Part of a small language model's weights.
Size: vocabulary 8192, 5.97M parameters.
Architecture: LayerNorm before each block, biases, tied embeddings.
Training: 135M tokens, 8222 steps.
Each number is 500 + 40 x the weight over the matrix's rms, rounded and kept within 0 to 999. Layers, rows and columns count from 0. Numbers have three digits each.

# layer 5 MLP up, 768x192, rms 0.0782, rows 0-281, columns 96-143
481562516492456558559501524532499482476537481495504463526513476547441496482497458560530488493498525569465542567535434468443552568513495483528555
515456512552493552455548476525519516480493479500568558560500521476535452530428511506536515433485542468520514410514560495481524470503437497530450
541579554520520458500516475428467454492539510445514456532539454502493493520507522463504536525464480439464498479547493488489535483574513556523469
421559458526493482474502455579553475486448498523546443487482487515487538459535504485504467467539479535583423518471532467502513479468455563506467
508466519489507487610533449467535418454578441560475535437511437494468438498453481466498501389471581556407525492445547515513437425466494505528433
441527422544515551529501539483488490529478542458511463551515553477482524422460502466487518501557446528559562495460476490466513468483466495514511
511475544494508521490481511525538496513597514508505505449533535458542449518434464402504488461564465490488477520515536418469490561535474425506494
473519526475461553547432520531500483445513537500551489507402448576511486453451453464456463503422555513465447562486553469500490528537493488496507
567522506506485486481516495580509487454518495470513504485558514538511550432524536518507527521476452469526464503534550491433461485540497444532464
527521521593537546474473512496523518492474492549475465446515501436451528468481509481551524547476546539464484467477521536502507496468505463536508
518444481434451470456514513460519526471537475518573466527520475530497517520413535477514504518481461520504487499550466529531502540415560507484568
507529474398481547480437518570453546547516538542519472504496542550472514603469475476567472467409494505563500537482539482572467454427599461515589
565455429565537477509457457521521493482503510490497492529434480524487585489530499489485463485471489519523559531484491509519566455517465463527550
422483500533519485465517467519538550482519477521506535512502505562515504577482481461573547431477515490499570509475538509512485495546474418522534
443483517460542514530514495521436531475429402452484457434550453541463539435551485461466479539506555496542490485496581467542540525514477440564528
443490536537527528523421432512550510443508466459434548413480469511479562494559586481489560418526514426516451472487483476503550483456508485514460
475449584525468477590494540536422460449437527438552492517524417495572518503496491490492515560457501435533494550524550473503509534513508485506410
562491431484450497508461491512472522502497495465531427489504507477482499529452532450428471478512459485551444498557529514523497505440533508441536
503474501577449465522481453398509544536490572516520505460510507444523459529546433408517492478497475515483508445526442431455539480544514475464539
418432543583514531465551529501506497554490542490559419419478475542463519471439519465560530527471465555406543431481523496516471444465480444505456
468544498529495502463447510524530527561454502504438488514485436486544514502504503483452493487502506537495486473563534438492561470463529537554509
533456585544485467507525450477482508489503462459518522526572518461498502481456452468479510471459492452486535530518574432593372464516550417522478
508498523582522495481455471544518512534440473521526489509535504509567522474510467476534433468477524533500520533499401526502557580526510499513504
459477483478563510487516554507485438498470488555599444529540480492477518536498496540438541452523522464467422515525484444533490435521498578538431
475456544527477537524569519471571461519484508538502516414571548469504501493529487504521491495529466484524433421460511492506461509510535458518432
500438499518496514474476506522547528500544489485511556531512473536470427454491510434569469465553494516482469478435505477581535483468514483480487
472414500499478500508473410598442531470452538484432502527567565492475455484535470494544502521462523474503457507407503517502574517498446525480557
559613451496515629431553430449503449436490398515408581489544584497447465424399517493532513442528521451540507473437487446427565487595521534453483
514481559493493443518476472479490498506511622473536423480485445549540531529426531480498563515449575483527485506516518442478565497541523449466558
522529418550509421438435556445482481447473456477541480504545444543438449471496524487567425499536462573489478543614499485493490567406480509491471
529509480489450396512510500410511548461500510550462450501538515521440564490535398439446512479531591441534517515444480506455504462442458498478486
546493490539493478542419497576413490498485550578485450581461540514489608450529465491541484475583451444551552549525497521468470527518492536527541
482444477518602569485553484486478479517512485489462460475532491530506533445480521493500514479490437534530445479568452480515484396445444468545495
438511530630515521468473494513482467469549502431464542467440541464469514451533487491539362505531463505534479475477522473494472546437446425500450
476450466550500483504587525545465458502467436465546552430545465547509534519529484475509492520504551510476517540498421467448582505460469512566481
609498517393475576474580490508420521446496514593534524541516478458577439538508456490494467487530542455480513480513487510483574494547521456452498
527531539512472487516441545493477484487506490494446502501489545532512522537496533480451526456506516511484534558467482480476499519484472518495471
433521529507482517457472501458495468539508451481496481498560503503492480510547507452478497509495513491505508458502505507382529481559526485486488
541444557535500495406486522476468551393505519580558484455476580463504487458457566472448544512545493475488545527480524500548508424474539403566477
492476464440572552484557524483481506415444494522458513513497495544483488461458555593445437483620458537482460549475511494535541449425511504465462
488464491493482488487487545488489502480528541452495439497514508472526523510465527481494441493474521528507471516490491485484543515500425428481565
464469453569408556533536466499488423481531461447437557474497452536495487537524535471509493470488468470489446513513546462566478402500528489514476
547470556515502510525442533505506492552510460501551495461633522498407502433461515518450502508501533519488527530484503482404451487476457447518493
468494536507597419572534490505523517485444486455510450501449525501506511475463529471559463541428531560477579500487552473469502546480396481515499
431552494471438440506495497543525497521487495471519494444526528500504543475506470518448520538542566511469522570482472474428518519483458530550583
562546448518458477551469474507401469511490493500494470505454540511407493472529488455490559527521526536470543516486434517570513433416458466416480
495564540447581444431462532469527505486516464519489550477483520579495420519497482537529507506492436539495483506487470488430521477520525505531487
475469613552488584592505513483548503512524544446478520447462474438444592468549464461508600485455509574488539496436453506526504454392519541538509
520526567506522487563544427459550552540463545532504508488534517506565510560497458448482488491515546572510466562431576511529482505534466422516517
475518473496492455477544453531519590480468550475492556424529537483533516472477545536456556565479545526513570498469523419508498536507509495541529
513494490532470436501484497504509537523536526493468474519479459481434504468507574481543485474472511457530474517564499464569492513490543517456450
504537489460547522457521472510465513448459428507476504488529517490526464468499428525565524484489517485466470566428518481450497492443509476480419
542479483542471511501513545477536544448508467518528512495497528479466534525525483425535480513545473470448462506528523475474539478467419475476452
533579537458429525481558483509506483467480513522485457502498543571441530490522510544536506507486475497556426564415480415435546489623492501466460
476547518476483568556536487458515508487505490500523595490443620466557454489525493502514566489509499477421525498432526485422564522502441527545498
466560551483508548481526487435508435534485542468521506431488506578517497416541478439530562466479471467588513397519520438504475538503481431442437
540499433483443545462476548480464451514465573436517519532495490547558511481505526470443557492483530445502549448468486531397460506580485552478478
561483615452510470507483524456477509497517503506499542523501565536501479516499491548526499454521530500581516490529428459453488563535457498529534
542391439478593503550521461488492412496475470450424534538503565584502481497425576457571494464477443520521445525526512482410579419482473494534503
438581542511425433490503425457504530595531510533534497453485502523430461501496433489508518480445536538501573538420513574483545492511517491490508
516433482504506510557506381571475505553522464513498533475525486476492507531542495486516419504447507536489479540566499460369527456542514452497500
467459589559550489518469512499511441485530441442497531526480512509497457442436570443549539427466433499527478595525545540367561488486445537524495
484542554493506544450523482528484465504484483515585484452512546484516440510503520530470394549472461431451553485511482501517498528473477462511437
497464561502513559500512470545488482504495523457500472423466494505450474518490469453535469472474476500490546543515468471482482495487533503445514
545510563462548537515480511461395498479581502566508474478458545470473492545552526550572515490452479515403488447485479481454532464457484579534478
561402447507531482439536457516459572511514527419505503562499493489538488447479503517546424477490457477499467537504480468485521557479483448509556
412537467501457524543511416521514540549445512536491532498492522490528534510490538521547576419567497492446530408563502533493528467478474492492552
492537552432460501511544503434437555506502459484501508509543498487507502480562536460441470511532462531458468563449510515451521524471500458508512
480468463529544457499438477517463443493457537436456506477440521468426482494492530457519519549504439430487500471483487485460482416479487537507544
515530592624474453499407404579475425497584548536535484583451573504444360406521427547528442545479473477579399584568373467432564536623549390502523
522481520544596515514503481429568531502559488461506529494487502447560450504538544515492534481442538482452541482448521508501464453498498445579488
531461526519495405464512565486420476525432523509411480458516435474491570441526490532454545386492508459471516543497522510540528564526506478509502
521478525462464474498483484513529480526515539532506484506471493444500464559550503469512541489507509585483479524495475538486514458487486461538487
520428482504395470605618604547512525456540523441467557473542515517505493522529536522527469449423413487402551550504495501516486478526471479477493
431500467521506522495568448524455568509528483444453491448426452538497482461545482367532445459489558523478390489490542480528472474495472460459511
608501606550439568516502487483499541484462517513556553495501480479526502488512482461528500511524509460458485531512541466467410494435559488475485
463560485477473512498474484527499491567479473456512593494528539523516487457511542503483494448562514526512396480471551403493560466507426499495568
503537594514469515512559470468488574459523509484531504446442506498523472540516522475537447473519489507441500516513431457491451465517515476535516
513414393521461486482503507523481524542490570491511429505458416537532531453551481460475469490495470426584471550518493556471452531539466550512467
486449507532515439509550493507441558445548412451477527513529499553469480476453658480474541433524535471510525526511478490470395589537480575507493
501522519511489453517569501512557575486463535429466513503472541520507471523528512506547524454460493568533504538498472380518524441563430517474554
520454470504507452569469487458634546571514589518526559516393470534443440556516556451553442520460524550460602465435543532508480440572539454506457
475511494500493493561502476522519491462589514586456459454496470506432464572502532468510576489504391498478515508525520497536490547441524494478574
545458512442461428459520522476575544501457515487548540490504515516503446525490499471490517496518502570435498512514525530506439444484493483505470
456476532461540536468465561501472485517554546563438486446556538542515505524573527546500534537479494499479514490470441499537465501556456491507560
571519486460580518516491515503446461424558465392482458509555524476489486507533476501564540507546540551467537473507496442492475422542459482486511
483471510573505557548517542450451484513462494634585412462488490474497505496583511456511472410541461420505435583473513485581522478536529439521469
421407492517484492466520537571539397421516477538491478434497494528461443525437504510540494486492506441531537487563464474517499481519443493451521
521475533557478558480561548509445524447560466500481457516598568503469500494600504493536533481537462558495524460527513470508533500517492464481477
521571533490478586538508539446519580530483472453503529497419516509460536511442537462392448529498509516497497528488470446454461512476502488535501
540493526499575562446511468428511475461474512417499517492476546500490561445455476490540540503484514520501482527497435526485492507490518443468490
541490494486545474494389549506460568462545555503524536467444560503498476529521494448549540508492516475505569520467505506532503492443515496456556
452412485473584503546497424452511473480497503514496446445514544485459480608545512511503494520500542495502443494638490580529501461508474529516514
501580554437487484527498496499509502576536510532424536503475504496467508527474565484463551461498500445535478511420468478534493514476516535552454
482542461483446491464470492511536531480503586513471511470500493448514513418549481488569521493542438498547515570540501467513503430544500545465533
514475493551477539489525466463534443498486437508512546483515567538553453515545485535504495442543461528466535523493501458610532444504516536551439
516475500510481504524541481546477522513516491520541528536527575476439550473446515361474463492472536552475521478477522517479518483514499527526473
501523522502510562452476454541510552510586492513520506545485520483515476439507530467600448573482497473569493508512466476485511514488510490544497
523525460486452482450509511482553562554513487491523473443543525539549496503498464531521467535534572501508519527479560507522522571447487439514552
498443528494457536574503503523532481435532488463525533441516495593473442471557515489573530557500467456504548518528454507526553469417460456479460
470480528531471513442520426431417565460457482424463477470452517426446468473530557499538554412481494611517520492490527432494438511517518556486438
521509570473481442500466492449485501520420602445512526468461481515562540473497571463555422575531462530473501488471517468422512412494528511487484
457433520523497524493462421509531574557507563472517423477491530522445448418512475506529511483468563420465564454441537426510506521541407498496479
555514480451521510453494479516509452470480485480579489538427517472463519574546508461518515534501482491494421510533562505582570558527543545511530
606532468416541479506535513536499530477401492540511497493519504506470522552526495503504572523545479449539566516507498508432525504487389524476501
532481515446555492584504535546446576538495504410490471510509528519415357517552489453508506466490496486498530511455431448378519498496467494472505
509576518508447512456486572458522436583452481499498472564514574475555557493450533468568527507450499497569461562518438523471495515516515542546434
448540516430549519570452363530486487493536511507542561483518549491431488470531447521531514463495453514520509517497555521515516395493450476481528
505508480520478476532495481461520489511440517562527517475493489516564493535522526422432475493495481506513480466527500427496509546526442499603419
502511511495464476562475480471593458601544506491542430503483482453474552469449491519525518490462502530491510517469529456491460502532490461589471
514526501562544532455489484517509520525510463513440576521511448598482495467505487485461507523489536476505434486512493517544522538506487451451471
482568464494523505479535512370410558477497523505558454571499497425540505481544455525605385422499473441489526513542547550514441456522506537529490
436509533554466487585437511419487470533500549490526476407445428505593542528499533532418554522490503462518484530550472481456488457464552488471460
463521498448532476507494455429427462579503496589496428475479498493431522508478572483463486553502464556466483528472525459491534503516419462567513
505437504454453443476489434513434522496470504512564493524518455542470451542555552509530500549560526454494535487398505443485466427507547535479391
475515465481496487562472495495459482492466534564511486562460449527517475472484512481471485517480481367519476494532529458510449459537464477469447
608472527446435499517497541497446506488568493473493507512602543490488446489438475497481444505518543570569511574544497554490512477456550480554497
414521506489517532558523497452493520478571483555568515477611483498520455516543520507503491473510560444462556544549474535532474480414485478558499
457533536508453546521505518537519489468536563446508426483533495489537485478501492482491534542548537469467484479448518459457565498476446537431534
562546479489469455498568532488486524492520444522532553481476484595467449495447510473512486504458480495463486532419536451531402491549523498445519
482520496485443480546476485518521465459501482440473561459444446474402506462461489551558455424507488465452457507444471489528552544413535525422461
490483492590551448490464463428508537527498577498494464548489507490473449510531475493532477532579532476508497437525481537437456478522501455492522
441559458435445490561532506413574508522502568513487543485472454498512557516454555462533533608537504490516561557575597454517480500477518473440522
535553500471532498491545529521506508523521511430510511521544559449513483499575529471513510475502454496509494495520555427465515496522455515474453
535477520524563542516525534477457521510495489510528540441534486508564507537503487500476459538474560516463476528467475517472472445430489491498517
541516501477510452530515512495536488448537476570492520501516579451444511400457516497489558492533472505591533522509564463476434545466482463486518
491492470463439505525457520508471492447490407410476469495451438500548515478500542414476475532475525449540412519507547423451481510604429482535532
449477436479530473531548555529478440485528501526493416482545482561502512530553471567492487516524455499497509521501461503458468548448488454598492
446516491465487502505478453442497424506535555476513500472489488512490454434443583486477503535397519484490562532535497452460539482528549508478479
502460464442513466437459533439478485445514570516544522563480527482425477508501532514446509470515590446488511502521537561543510498407532417498478
487499530449470481512540442491488445460503516511535492447580486502461485422447485555470464497472461508575465511515488481493512499453439420433511
472436519509556444429449540449544531462536548494484537471503530465480498472553492530577473480549526454530466496496514468503504525489514466492483
563448505547450523455453464468469496514429460504504497536463480518441490496435523488588485452395487421561410531583542426553536540529531489476517
545443516509497522465449518452476526511498425558470537455535493431515479468531506437569497439520513444479508504486576476538585547517512442482455
510494475561573517494529494528507566497479478590513482498506479456441485507596434491472460495477531508508525536501431527495547524525470506533517
530476445510508457522423435476452517506510463535520507518438405539481534486500499515523519509484446500471546472466490510481435523509505414462493
460471422524519489568488506506536504457510605520505543527501509506513454476543465423489435540517464508600507521531460527544505449486550460489509
579445508481465512417520503508449453524612473494493464474523507582458521527513445516540501557455531488560486522506529471456478445506481464519505
517480507488509448560516457569551547525464507562489497496438553439532548455527456490430433507532539482460504451506535423507496485434455525479506
518547545523505552479458416473546500519594496545597472494545534475497506553438483483521546517541492533530482478436498482520491461468526543527514
479496530525492494525556429582421538568535532442518517498503428487443461521523534522534483413485444475501522430468507468493458454532486519570586
498506546522480499492457477517515560537518515508528549455529492551526505532530470508489516504413513445492403509497498497517501526469563508526500
607450552562517474565567536380487521492492531504446467497535492429498497458416518519513530519496464484491529556527470550524467517501485467505458
528455490498505500539453562628536529546476572457471496482457530575566517479544483486521565525559470409544465513491500459509386522603453492474558
446480532518436491469406493540480508474432505549533511491544433486463564548480514428480492451484494448473464410487517521443522460462514545531513
525503450560492432513523493564531577529511463513529446506522529570529498544478485506538460505429475537468484515510506471489558480499492461421570
508473505507468468449448430535541459463490442504473540530475541470555571538435506551483510448609499533554472506526488489490474462438528490525496
508459469519452573478509504540502559479487475497468486536514511542490509535464490436477454491512580423507477488484515573528521511432492528538582
428467452535490485547504496454539544558561494490525481477518517520506507529445580503445481521525549444554529479460512467514414415529485473498560
461523507549473522509471435490458489520437527551474533435487427524487469432544494445545493483456508512459517516506482470518553502559516523520487
473501490478556481542487497417545494490443516459458429390495494536517516550506551473488488446456460454525485592535511565595401524500518469523453
486559503505446526497548505537489563501502477530557568550465518475507606448440461512455526538482481481501512527470488460447472456466524454461517
526513528566490506577492483548507456517473541467497478540510530483511489474453505450486544524436460490518484433520504485453562485440459526514541
469441473526518469513522499499484466535483498467522515475492553495457475461622463543483496449522477489551521492479504497479506514504544534534368
431503514502500550517442516432535566540453480429543493485522485517467443477545449492498500527473448486514506493516506487554432524455518402539554
576447453574536570573443491455510465571520491479529400506512525433532483502452473506453455489461479449414491475515543480487521506501449438476540
511510492465527498452545505472485544450491482490548507521533489525519486489504507439520510523512536504469505462565464458519501486464520498499509
494428488540507489577494505550501543474513456421554364421557404474524472470472571461506513518487533520463447537419549483451594470536565515498544
525504548613560533525470533506478463493440495448543457469520479508470520427448527450532506518503497452473590487505467515529531439490461495470459
512504505589503570474520492572482481466465452542476441554510507476453482506526453528464495469566471475546503470509543520590558478510482516468536
461425500513482495482510543493461478449480509475471510521477522466425554508548513501529519588573509469558496518470488496466509439476500470494496
528434516550547530456495467474517585570520445514530513606493530531423516507504449460495446527607472521485479537524491499515562489489418501515518
467469458550495516546521542517544530489534462391502473502489499521371491523478459477469484494523542507544529498517502452510482454490442503492541
504601617556528468510537489488508502457482482485449466483453463529533530451524587483455525482510443500509488561482464482519542434515570445510462
489442433530434583445526495541539490533557453513512495545504489560456562439541440424489465470453506526529547492500524509496544498455465512546531
401497346517482510562403503560505575472456486509563464534533501440567449467513436451522523454468384450483531533465457464505532574450492546473489
452425512490480558535423428450417475447452535495519467519507495434572497477492529510547480426566518519426497545524485512516503448508437423561461
558458440485474497434559479551523486582542503468479575464478481522512476513412489450507481510531494546577588564477446498484494530499475490486462
557467550528502488459487444542498519509494446501488517545501548479485475460469504498508602501439467500497503498471498517475530463519494513394482
482572553505470594516469482530518473482544459457439499464468512537549478450342539490455540489466485412474541493510489478397525455437443471499520
477515538467512451560549478467492457520565452496561472461457569551478478563505494446599505484501498570470528441482479469399518509477429526516572
479429536489513408503448560542514500462501554427543399435491503521524524438470482532493474469508521456485545512453590527517537501495480496540476
463500488558516513539513535467508491491523491495520471536459463428457478516433545474563512496500465467555558608574487445533555526461467454514583
466464474576482467407525524471519475477533555492585512538454454571552417518496416477538541472517448471471540565492487479564557549555506548531556
508558507449427485557481456481450480536476426530507509488468496495465467467418611503498539550467494574404545514483427497505449475491527520512340
492465456526497428526448508447528496485539466505500376455527465453422498474509486484474546518513513556517529499483488502535500466500488525527516
546425517506544443496486439481516476469486468538495511546499448560512440496462454480387441456531462500435556440461481471548516463491459482483490
511494505504464469476502519542423551471513515476542505475559474548514473514489534456491550540511620503520536548488541459458488481523522480427513
521529488494590547518547505518544435546495522524513532485474520502503514485532557461479499460555515466545535394537449457521504506517496490516517
539444626507492523560472502499506479584475577465459486536463493547480543559544554482434496496440535432529491546418484457463429518505512469459508
509497452585482475516443551491474469502506497539534401532452467510574472517528522533546483452540477522527473419541520496464477551539533468500442
443539485505467521488475512590517504494491462477551475478555487559429484512518524521500445450454495530532538479491555463460513575415531545599454
549555502549504474513475507468481503501499557532514465469532516542527495543583497441466454446485466470457461524535544476514550476436454508608473
465483469525484475531480464487512514558531532537584465434509504497405458559538511497475498541503485487478506468481486472508464473507507495576527
492608499584572452449465517496515553557541473424523525470451545613546464474477498513530505459572495499486459519394553532491458465492503563476481
435555533543519562434482488479413465513478557559441394535491554516501432535495486520482511485513540459471463528478506525534499441476530500507470
557533441452495493538529477579443427515499574490511501497554476526466472444493547467459523391531466541465480556535517495466553468495505464525464
506423512521514476527462493495543507514501453500453458488536513469512552507480512485516532476535525546500508489570597557465499465524541542591541
441514490524499516589529489447537525546546454468504544414481533535502507546536457525485486520423503465467424468484519437451550475406553452481547
529536519496478498513455502455542522569509505441433470466461515522498500459579512494458519535512489494532465503449495557538493509445520547454445
521504505581505447531478496541474488562540451567542526520491515559489552496499429471437479421498567467498484528495504509478550456503427472430493
459538476445501481450533462573557517485458482469499547592497611518510461547497491484554474476477500437577451600499519503484478551524485537454517
472518541422483520472519508469444549505511544517484525466508456477483539516496495479474607516559468558488494467468452476501425517527543459499495
491465487519506543550518525516575542460569441557523526467466492533500493511526529454511570529510512529532480528465551542514473463463532566475483
435496447548557494507526520511493467488498475534526520509470496490505493523498549479515493492512471494503474473514560490494497454495503474556452
515512536500595500501480487476507517491440516475463462569499504557525479502458532453475523578456489503569542465451464481500537466485522488497489
499485510534509463487494525522499464458495496449498496547539535487485472447527545533530486493578450498556507534511561432437564429527442475529445
514484593438465508504513441517450478537516414497483532483539523494534516495519530515533487473534463514521555483490512500524468508516495477490503
462470497549508467458530433518528535483525532483523508517503546509488435463511454515495521538504480488476475538470463452476606481555557470464476
514534478498487474525529465499509481438536518488532515484439547484450546513467532512460548484562471433494447482528520468451548535519557404430538
461544477565475525509492458520514526490486518490508475548499439487454566438563484480543438474431439501531425514485558477463525476472530460495508
489478472446526525489476476533545531547490512446497440404530527571507518466508544468505449440492432502565540540529521473594502589442525480500516
478575487479491481534444529462507508543542532481454505525436505524488584534537496484540449538516569506509479477528482534600536491487505537516460
418482456515525511510446457498520470431513504512480480552502453529452522500506484446489462548536508483608534513495539496482496515456454493569521
463487506485486626499471519518477455495531467507486509440504432480476556568538451489498507528490538550518501495554492490493523465457523498516448
513462511550528486446425493510502515483523530489484479458586465441442499455513504546500494452488500525541483485541492469497514538416521525510516
540526535551512516516490460482576566495559519493519575587475544561510458521441471468511490489461528561466475512463499464426599483502534460458498
565501553493454481572531473553539498516498511503514542488504464477509509498435505511544531526447539507535586496535448491535515492492429509546446
475502495578424497461541472539535491454513469443522516537384460506474458415574444511537472508450475510553516513468604468542435431467562550568479
494532535517490433521502497503477449466499542500534502522505533514457512453460427475499480516472522516483450482543483562457562528494480503578502
496523521524517459608476436441507463473507540525554500463498468488505506495408514461482545513492504518554503516544467396490503431408548549499500
486517491494478452539483483475485408428502541524455522445409470516430477475546442432483536460480417465462470526486553494594569511518503458521535
505504455466509555557454522443537509568452571433509411476491505554563527492525484458507482459578534481578477493476508463534422497501498454540553
478464541538504488537497483507529448540502496514598473471450549512458598576528377401500497472520518520440505522490477508492499509475481520519477
525502452510507502486460461464577525505498493513465507513533516474494529500531528487489526473516492517544566532435491525511485515516501486516515
548487445558481483564459505447472589553534523412533580519495487455487485574553446510509492456498537530454481475499549533452444523539381499508528
511403495480517457470414473458499487569496483532511446500528504518501461473523442515533479480531514472532479457502505487481592507428497538444469
543521488519605510515478506473556428525536493506468481511404491466565439539450562475556491457485411439476542498509517500557506494501600448556536
565500483531536526538509404525498487540534483458502502564505529505511490487439446458508473490478522456456520492504522500491511495513504538480477
472499454509517543548457476493505529560519624590526545504445462449501466473570497434552437520474526547501519501495488482556522536500487472449543
490536566570465555449418451470521532484578520521484535526542555506479447481509472463542524463470434507603507503426545466423527481504464514458490
484529508520515495557497520468548419564476487544567570417600529445476547499546480546509499500474456504417479503520514447468549476478510435474461
513543495539529467496491508507464554574527505451519518503462461534493519509460537509452437509508473511517500544459509545549534551486497553560458
456503561476482574470462460483581489565457453515481452468491523529513523516541588522527543493485507495468537496442493453463453456542503454502467
540475515472547467585497432504531488497505513469472541471541532514486494458494473467431495501468525489564506534584517566543498474505507451494489
537473486495530527500443463479516504549517475474528506434513495505524533484499496508444473485513460497511467505523512483534469497525436522495423
505458373412501428447457459468502519485516453492546469518466528454541453543490490399514565421523498519517635478516480493479528529444539521500506
510425488519551391518533477486498473462478465500481469500506553459525520485478485532490531466413482504488521601494513543492452484483549538516549
504460542511483417452515443494493555463569517521512522559532502557510433498519521489517493428484424510484472506459534553542504522484544506447548
492499510571491506512443530466479454493593462430419481521594485551570505504523490510550467446506510573423521539495549375544503501548485499457483
438502474528521527546422577457508542601554480584505561475467473541512498493503512523461489484498488480526478462455505436464496465455495483503526
533492570472474536542469461536461487573646511572513559432420504553482566539545487483531517507499514530491429481385485480541451471491534534495575
552500513535417463513471538537451543460455585516572450522479422447534502494449475571452542538540477505486558551526486448454548445604492460517491
532513556547495516414498537471522534478473444498512590535422450547538505526536448442583498438485442506532463496493522460583515444543506455490539
507481527494463515544481451435538514465468516517550475492566569425523497455477424461516555524482492538427561504499551519511504426482537513545512
493411554537507469564480504453476562517563576398537491549512543495529460410532491426507500471505530496511420562514508517474523436480501546495515
430515500534484471485502501453495500515501519521552546498539586554465507460562484527534610440501481392436544541501518586431469455452484493543489
507473534493481412564489496467447503541480557603513541485523374473480510499535548497551401465439512546448516418482519455509490494453561530483501
522538461497480509504534460495447478438519472558490524514496532491495482409510466515568469436532503507491514479487476557526507465474526535502448
530416505482470573544501492452524535490481501489530487449455547506569538479474503478479503474493485519524446550511533499509495495492488502460394
524515492556531578555461540549451496500582489497537441549539571485358457494498446553570452418480506501532528588456396507478524509564521454559403
509533503530484447543399471486531514550461448556581437472474514448493547545472505484526518465537466529487476460457499506554572442494440509543486
495509500499461499462491537500575506549426441503456531449518498514482552507463423493457560411569482476547509512506480479474556539522506520519518
563477482628541515576496478434492531438531467502536448509494513611496515446540526552513471476539531487482506486500478458436629434520511491482501
475518492501446420543504492501527455486457516528527485490447427479517473549435488444497462480446605491469424529468510498485470447507475586512492
548497504593497515566461484481493470495504442487552469379453442555571552480450518463526540450472510528511497506462522493485555500425569466535446
446441392518451510462459459473408522523462494452553496532527518523578554517525480477460448462513536478439486539468543521521501502478448480542493
533492471488445424530388433504487502394485461438513474525534454515534415424532498445529499540402484509528422555518569499484537497478522407410570
424523458482499516461441446519485535474495447496582454489473432494523500483531529504521491471452468537495586524499507518517510502539459502462466
497509520489485565501435453474478542476547550453553470525475541509510433485567499563517487442477502490452464542507550514516514446492521444535536
518505507509448508497501512538539484505416583574559458525505492585439536534533472429467412513459571450513508469447528491497530494540471511502552
486595458491533508463517459463559497524561513496487454543538513554519441504484630552440501506458507508455480468474493450473542413549531511481481
534520426449526497533507493397396557470489531427563571479498488514482518496499449524523511510513504606503538576536548497456515510513536464551473
437561508533574476554547513560483528526504488508521563534537486481545565495473500476478561473511472471536466543531425447499517466500447462496527
492473526503516520485536469480457496483453501484485474453465511464484515508511508460503520466522538448475446466431559536479502495485582499514475
509486531471539505536486471537513608490491497408438565519438541505553459505481473555531483499557535498479491514426471531507497457511531547542444
556497561489525534453495518431517505564499526448550540496528509472460445473492516536455497512501555501506491520516528431486514538512480442462512
491514535461416537567487508416485416461493436486518454482463407496552587422547495499542553501514492462581446517487385423485422512453490510470425
554511532458494601580509503554551475530503500395476530470552455512508552615514505562448539425508508478485520529499551516532496444481490550490417
557530482496503480516483516554492530550509462503503405528521525584455493509469521423410556410497504523522463475477483502524457520493501567445437
511484503504519479514417479548542522428510553529568482523459567543514418508548482464519488443457408463448459588520457514588529573466527560544465
519470466548472519499487483468491534523478478522495503460450520526501548442510419464546487465466509534552493489415507465454487459492567542437518
510497456529481508475488492480534469482561516448543561573472510576502543502561550473468538457546521523515517518485545489507546527543454527478472
525494498507553448460485474524482535453493447478484520640470497508501554471455443490450480516550512526498495501504504475431450518391542454493464
478479483508548579465472503525480562489504492524571532468520465458545491454494490523493490519480541464514533514565479530430471462447478476472507
453500479572522480527503388504505441475486417517527496469523439554553547482557542518446484467510523533537530496481542628440517423455535467471516
460495544526411524470518476467545574495461530487521491457517547530454516507468489455472495477447538567566492556448508538485551486496532422515523
449529525527500476540542476450425438462592474560531453424508520442508497525503477527568571481525473514535527482515434518481540444498497549499435
427486562506505445491508494433473528526493498592472483456406536477506508458463535484561535517519512513459554462513539531481518491511448465527486
521459452494528467510500488555518452564435486453511489418538508485566458518537490478516465470508461443526461533520516476488526536429475468496511
512501487502510544529539468503400484461532479554527498537512519473437536478522459477505517509446504494549514525577490466554438482461562389443479
551470469446467503537499465508514450644595533547481501437510511532460565525466603483545515491566531477463436439455534509521489460512478444482539
473546448585501447521479567515481481509502453503527548520553561446556499427528501487548612458509479535492515499527524441426512623469510478473577
484493540526433524510476467446500473543564501453455535478499492501500546483491449578423542575450436505520492498535539436530508524531547516481457
489546499447505563472532500475557464473427431477499450524547506508447517453493474472481526508510450511531518535518533400400542524516538564444473
550468537473553467514471497562545560481566475553404517507463428483455494530482497534516565499554451495511542453471477462534455504531502493505490
467511480558495486509489496464498516437496490487528524435468482511510542482443527479481461568504472486497509508539481524506405468504531509515556
472509536467475460399440395431558468419563492532476481514453541482397551496450500482513575491483471492519449479496492513442414558456561479463514
625523596512428553488486527531486492587441474388472507526484506392427510451507481516530490413469521470439551523438608508397495552475497496526558
489471506513495521543508547538527460489507522498487477453576502476508474469513485507508466506502516506534441520508502518520462495517508452531451
479455471606497517528488496482511467418555521492509517470498480515502478533463547500502556519570471496505500514492480502457529442501472522584500
466432553510506442531483474445395492504525556508595472426570485466493566449590515497584520520494563563510537489494496506512547453526482524530432